{"hidden_act": "geglu", "norm": "rmsnorm", "decay_shape": "linear", "final_lr_fraction": 0.05, "dataset": "wikipedia_en"}
Each number is 128 + 24 x the weight over its row's rms, rounded and kept within 0 to 255. Layers, rows and columns count from 0. Numbers have three digits each. The size before them is the row's rms in percent of the matrix's.

# gate: layer 13 MLP gate, 704x256, rms 0.0858, rows 687-703, columns 128-255
# up: layer 13 MLP up, 704x256, rms 0.0882, rows 687-703, columns 128-255
# down: layer 13 MLP down (transposed), 704x256, rms 0.0833, rows 687-703, columns 128-255
gate687 096:104104135132101155129130166120127163136140175132077147144130149101109156104151172133166082140093097128129141129065139104140151118133125144131125100107168131083119103116098114164105127064144149153106110108166146137131090116094120133131135105096136132107141099103144121106157118146132137129188174146144147136120077112153133123152133142070149136117118106158136157116147141128169144158116
up687 093:132119112108121131153127129174144133109168129089143105171119131108117184130140142149135147113127102122116157108095142131134110153095161157095142111140102122105157119108099127117096123106126121110113116117136125127144154130131101136110140101142140075129092093089161079098134101129150086084137165153089134167090162118134170127179113100167107115125141144173088148122112115162117160149098
down687 095:137143112143082109140142123107154152166134117121127095125136113139072069149133079089138149150121174121144109154171143153116141074098092168127148128137158154143095140126171124149167114164136128123121146142150096173117122127129127104128119175161143164086087099122109129145145147133129117147124106171113157139143147162129114116118148153145143148126110122118155126072094121108076137125075
gate688 098:118093123132151092140101137130143133164092100132163111157146162130088113150123117116154134150152124113163102098149092134107133155123141105120106153131153182100068084119135111129139160089172135116098095140129132115102151072139099117150107127115159121127116125132140136125101122109133112136141165127145132148110142161151127094160148133133137104103179076114099114138139138126118118151110
up688 103:115105169167148107103111141116100129145163123098135109128131125162154110143118124160143139167137096134204124117152121143153123142146089114121146136116145111136093123159094121134108085125118122138145104146103134106152126165162145150125142112191110080127145105120077082158151100080079132135153177111119132168140085139118148141135133129115124116117158122146115054138099136088125079132118
down688 106:102128146109139153120141163087081096152094132104094120125119126117127135119116098136142160126146124088121127127154174122138097131126165160131113113125166164146101150097093137126118122114093172165102145106106115129161140130110118129100104163122074139113151125156136113146144090085125111114167132096139112185151151125165094141144135145116124132094117117135139102166127089132141165141116
gate689 097:154084156123097142105116103125150166169108151131136128158153119131137130158099105142126109152165130144128127167106106095133127143111112143159093146183102083142103095127113124090119109148131144135150135132098119093110122105109117154152157113152155129178168164110145099142123125117123121130138123154170114119130133126113103140062139087134159124123162113135145148119143166139137095093129
up689 095:083109053117127105129096110127117205140102120155128113128138154101128109105172125131135135116159158130101114115160116118122098138150149102121131148114111111160108083136104116114107132119119172155151123125128115126150122151134110111128156117100152126106102152155140144168153181139114096126135121130134138138136128120094162094105076103118113080081140109103146127104121119167075132099166
down689 095:110141114111136132172121153154108159110102093134128129155106134153118111103133132085139127133112160082129145126127151135111127170169148123161066145114099130099099132089093134145141127110142167146143111138170168148151098108121135098113110096145145136100138124142102111096118130168097121121082135091115134156160159157116091153117121131133112108157145148132120137103135111140110122154112
gate690 098:111137155125139156133127136142114092139132175158098119131114144113143168169116135191143132145130130129140097128155128134117154122105179092151099132128121121113126121103168182109123114123086150137128120103105116098130109140113105168111106109136112111148125134106153119111120119157124202137167173170147115143136119136095145131098133121136183136107082132117109103086161116116160153156135
up690 102:149139176151108125181133115128133162132103110130136155148147090123104114112107124136164166120172167055166095116109119116127137145148141126110103131142163124157126160135092130136129152159155129097154178125117145182151141133159131165127130089123117124119068118128120104090114133125151153136110138187108130165132141135152114120122154140137140100086135116120087114133112112098130085114117
down690 104:108138103170136115118134138128106165100144123157157097135093125112119157122131106108138114113072165098100133173071132141145130082144108168140121127107109122094129104128158172107150134151125132123105154130123152124134112166156128166166144135160148134128112164135113135143082138133112121172098133142075124147109106142146132120110154118103162111126110124108119086111115141116111174125073
gate691 102:125128125095163104142106152157149162145091112145134106130135175112132149123104113106117157172103111160081095134079124154135168169166173139173097116120127169174103142119125120090123148046100096130136125150165117148153139116138073141156137130099123123134151110147131134151142101124149134155121178137111132095134127114131123121118138130137115089143114151152140115113077118154167143151121
up691 096:169166110128155163146122118142151141125130123150162146146112148131144138162115154124173161121138125138124134161138127133124112158168109112132090149137077081125106174096107103131127133122132107144145129063159164147135118133137169120127111123109145159143122161121125084154152137089142140186110121156131110116151101143131123143155139162141118143086125160178096065091109118150124166129099
down691 100:130166111123140117120114154100127140148124148074146133145075114114170141130134140124115163113097079113133143126083098192117130100157119107133187147075092119176146145159125133163112125145124143121122102166128102144148124117144113110147132116151108133098105118095154169124145105115145166154137119113104107141118094098103125119140146151128130106155117144145120104093166108136128113073135
gate692 101:132128089143187071098137113120157148127104135115118160138167109087110175126122118169128152154082104151137094147131120099115134147109143147179153140126180133092111135123129124148197143101100104080149103146109130142098137105146094122092138090124085142152165158119140114095112142108145138146152133103123129135143113132147152123142115156125162128140109139126118094093168121174151130133096
up692 098:181125141169143130110124149110080124141107151101148131146155100119127138095124106129110140102112118118132101125092134094095131109131079126133125118145119145122155156117137104130113097117097159069122077146144146132158138108134138142123144136139148123147140147141124098150099141170156122135141110110145145151130115141141126119090159111130142128185146111099134087127182114113124091134144
down692 099:102144111139169094151153171162132147142135090102141112151173145106115133131117125133128133149102139133137129128147114105148141121090137120141158130128157140111125107130134135113140130174110144134170148157114135110180106127116129115128127112096088112129116093125126113191117073157154120128132158112087125139168101141117130103100151148120122113159111164131133103120115161118169101167126
gate693 097:118098087133123094090105137083112131088155113155118162145195095104135135137120169192128146103167164131139147133129111133096131161124155150166125133075095156131114119137143137132115110070139128158097115129107112133136120138138132102136118115115083071122144149119134128117147152125115120109114166133098131141189159105211142115108135148181136115114126107070123119132096099140140093178162
up693 095:165099108158152156114113135188165081133123112137173157139136100127132170142155131173132161144114144092165124080160127124131115076130132130102102121120107104160123155179167170146127112118121158137115122125140137117115199128139086114147134171149122149152124130093168138131129125129174179164160125127156149125152127103127106114176068149092127134122091125154073094131109112140157139133132
down693 098:124146105116105120131134157165112104128143128143122151136125111107154140167173127113165122108115145063100129095137119131142137095138181131142141142100137122101130138114172149130126164091126166130146153159177100162138202114081099110128128145088110108119103159142112128116149129093176149115139148175093142158130099146135152111190085082138112126120154146114115153109131097153098110100112
gate694 099:140175169148150103098126114139130117134100169088129090094108155128164120140136114121120122121116135161118119125144109136089125136157100175130099119138117106114124109155137135178119110107111119103078117131155103101173135080091155119081106120138123136141153130123118120099104132109157073138134118111137117184129110142109145134078140156146106112095115153116146081092134121122097117138074
up694 094:109158127132123163140129087125121126132100163103129178119151139080155110144136105118126159143131158175140154171152118127160161059085134109107113098150074120114133147132124102137121105117129126115107135172136154144085103119113108170138157154085112104100121115121110141151141112137135107146145111167150164106116121148112098117105133112102142105133115142175143161121149111105131131135119
down694 096:116146111149102143123117135114129137130197164119144104115178180093141117133130122120094131190163111170115160127102133101111137161119105130155114133130161147094168088093082111195118153086157101153147117141158173068099130115144154144129118115139140145124128134132139126105141170125115167138156106145126125139148162110140099127141154148160135144122146129117122113139107135095144112116136
gate695 101:092145133113107146135132126122125120134113117163116124122133151105151155150127122118146115181158140166130130122113141146145125143119147137141127097152141105109109147140126144120164170128145144127135108119141157096102113123114127123160148157142142123135150131141134111089180123158097123105138110168116124129140118093151189177133143144135135103083140059145159168117092083146153117107141
up695 102:171110150177120152081140144141130138145087147099170096125156125161124103092147094137172151140112099141087145156112101114091187137153120141108115159158135142160151136092150121148153101148123144148106156118127096099072138115108156183117109106121089162090154146120158151092150107104162103133131106110133108106170168139106103095122121133130140105113139155153107108150122125161137140140101
down695 104:120150132128100154074150169134084112127149125108129098148145134140151124177149169124120091105162158132117147124142094072110126116145138131131120168100126121135147095143141159152122112110118119071073118165155146104109128147099122112110081146146145158127134138127104193113151122120126144115151151138154165109115110075106136099130104125102135123098115097146149120133104115107137127158098
gate696 102:116097136125146113151072132110133144130121120117095167101099158108116095142114127125126134161133150137115109083128092086171163122095145189170124160118150105121104120089145123081143130114141152161141139122103122157158108133170157124120133102118098074115152145127151175143160110114077157132140146141112135164120147082179140106117109107145104118166140112149178116108115122138151118116123
up696 093:106142106139119158088136135153125151108122124132110123150145189110220152141136118166127119123152084138152099125150121126112125105132097135146121099118133110165091105150124135116123090114152124146091162111150101119111128160180116149123095092082109115124123110101179121095105102134117112111093121162157083146155130130119116116136103124137121167114128148148138123128151110122109153112143
down696 095:136089140116117138135130114066095123132126085095150105139138128086111094108146070106162129147146135121131125116087189155159140100156100135127107151153137161085145109130125156123132113116147103125109132137182124116123107117102152138137122122149172134140170123099110081114150148155089113092072136162110153105148089147107091110094158120105137076155151138115154129153147118114083133120154
gate697 098:111147085151118149129116123116126107116180115112118102147133155108108118135137148119134124151132099106137145138127140092092096119142078138133147135129131110114155128149117115139153139111182124118146106130131155154161118122115122170101133076123152182181105101165113119133131126168102124110150136155164125120157052066108132132110131157123137119141159142114134113145057095130101108141123
up697 092:136134154108110114086160172138076155143106133173157119158126119162137062128144074097087097156123142106201153123149145137118117116134171158117105137090120143124100151132129135106119106116104110136151121129162099128142137130149095104142129152125118106142140149151135126141122096152146161130128119113140135133156176149088150131111146083125132131133100097162198136142145166146135137093100
down697 080:135113141131134146100130138117139133112087142101130148113120166161119161109101121131122099111155137105106143103133082132120148122118114106141169100122160153120119105159115132159148124092109105124147135138116157129097131122096140114135113104129098121146138079123148132099103140120134098129126136163149111164126056101110101159113097132128092117129125135123099160117094116084123117127112
gate698 100:148122149124117114134160166099111128168125168117123118128110146159102107139147096141182133126133122083122108106098186119089131144106135141156110137151145142130088163117113137134149103148102150158124137101132109123087094171070120159131090082113081136108127119135099133124075104128149133109149152161142097121161089149117134147084156124101125104121139112131091113134103120151127097186109
up698 101:122148117172088126119129123115110165114118144117140114160105114121136123116159078114142107130121122139133109118116115106116110139092099128144094140122106138115083139097140089143107083146149112099146153123133110187135095146120084133147146117138091097115138150151166143123094164151103097138153197133104130125129110117134111162131155082138144111136111150133152080151139156183135123105130
down698 099:143113117132090131124121122106124091135111113094152122140105105144125095123112116105124116132130104133124093105128115161139127095124141119111144129138149226141129107139162102136164162091136137100122148106113100138116132141126118103119099131169128129120123141142125158139139134155128095096108103112143137110106147118128107167100078115101125134124107157145113092152130156105159134092112
gate699 105:133108125131109121145110151129140187138118127174144112074123143099133102148095078100103156142150111140165080113127128127083148111085109135139127110129071135119116139142107141122167105137155125136131132164122122073137138120112088086117170152109098128133164155163143116108116101133140164127127190119128146140145096068116122100149125147141118149092121104111191119114118126099134117074149
up699 103:162113153127120153096156094158134145109115157125115136116132131104159093178084124153155077157137118136138071155159116116115121130088129176146127101166101143145060134135145102144134107118145111131090085132131115127142135106122133138088149113111151145115149131091148127131128120158140107160154149148175121146093064115142148180126064163112118148146123124133127186113148176163128145124116
down699 101:091145167114111122142118113148107166145138138138117098153126084157080119151125147102129102115120138148087143142152151141124117113105136107138125139151111153155160139124149133091100123186142118166119106092150108102108127113116149120148123180104101144131083140139134117187133120172145159123159131156114149140122163123119110142172147129167114083091141144155112115180149131152126102134121
gate700 096:118111127107129127171091132132113107119146137137103167114101092119122122123164119097128121123108133103135083144183133105140132178102164127122105150074113113111102101150124120155144152132137101100089105137134089133120145116103111158136139087095135143170134126104168131132126133146120120144094146153151092161125139145109112087115140130113151139128150109145092112147153095131150140149089
up700 094:106135123137156158105118157133132162141121134162191160127146098136122152138161128136147157119173095149145137113151134130146091094140167138133170149099112124105168148134089090116122132145100121165098077119152129162113145119061162133149143134071108127138107104109128085181125113173117146099173115136166100120127115143142139133132120134125152100148118091131124143159097116110133119135151
down700 093:140124106110125123126119126063141129121126082116113094098120146139125167107109155113140132173091125143202155184153145099138121129117173122097130132133165107111157140143138173181113102136115132103111122158106106152107098129128163102136129146130154109170144127094140105127136117109134086093112113096083103146125132144143119148140137145114118138177117137102143121125112181140137088103124
gate701 097:140127157108093106122072110147145083166121112134127155123127113122103142125087114127106081106136130136132125079132107169145129116120103140131110144150141108117059162110122123100111093161115144170156095137084117123134122141122157096143160161153147142096164111115150121136132099168112145112140165131142122098106097100139117164148134114131106134155085137093077115143118128097154158101150
up701 094:092145147081139114149123145159115125155142151165109088116135079150144077123141187066127096104101117118150127117141156163162106111128147082161103137139173181106155101084163135125149081122115084125122139120127177141138120111155134131127144122161139112152186143161163115143114105117124112097134102168147132146128103143107110110107147148088125150105138119137124158138106118091167139130119
down701 096:088149112166162137092104127081144146157107080086160089126177110122121147104127116149109157159121125148155138140155163117101126129121183101091125141130137103114131093139126100151128150135128138098119138131143140131133123129120120125094104127090110120156105127101134134113112147130116116159114142104149146112113186155131104135111110137127132103106101085114160096136123120133117157151094
gate702 095:131123124133140145099117155119098136140131127138114169142113095098118151110141134100156155127133113077136126177123102112136146172109152153112136101151134131081153147117164119092134132131122118078149122128131177156132119069076152120125137152135104127164107179169126112161155142114126118100133086139159168161111116151113124110135106121177126196129166095193140132146096089091157121111164
up702 096:140088109150182119132084147150132123159135141135136084184091127102114091114087137144104118103175116157127126141122117121125123140124151189148088128175081147174115063085126124119133125159140144154146109118144151155108173099137144145149143134102150149088135087139131121099153089156093144145114115107145102125105119103145155108125111109140137148113126133169176182073138105142101138127153
down702 096:159123132118127152104140126135106098143117144143123141122147118082154111117143155163120138123136112076111134115121125111102127103135128133113127129130112135140133097133123153123135143135154122132172124181107144133168076098117165095113123167093166166120103148130115153144157112153120136138137108139125159133113097127133127071132117126133108086130087120158110169157127110125113126132132
gate703 099:126128128126104112153137122156105130164130135102150118142071123088120158113133102127151111120178112146088126156102129115145168110175125146099120137125131118125091110134134113152149135094098154085098127167119190147113128135111129129150145126123125136142124140098121085120129127135121129132175119122136153159145092138126077161141112158175137149139156104157115134128120141132117134130140
up703 096:109117123094119124110127116088140133144128113133155110090109142130152119160141127143115127126125140089120137128140112107145166122126159142143145138163133151129187132196142144128119118115125148133135135173166107116101084136132145085154091132114042111149109131153099120132097123103111102116148137121075138170150123136165116162093153146135188100123190141138098163166128115125123148133153
down703 100:133128136137074115125103109097170124084091135113130123160085130131106119071111164109180126144109120151155157106116172099105112079085128151162158148151148103135128149138125106148089131120115133097087079148144145133144100151082150128099121122105146136138151131129099104179137118133118134137125118120136103122084160111158103145137085129109098137104156123090118094142096158172139107080098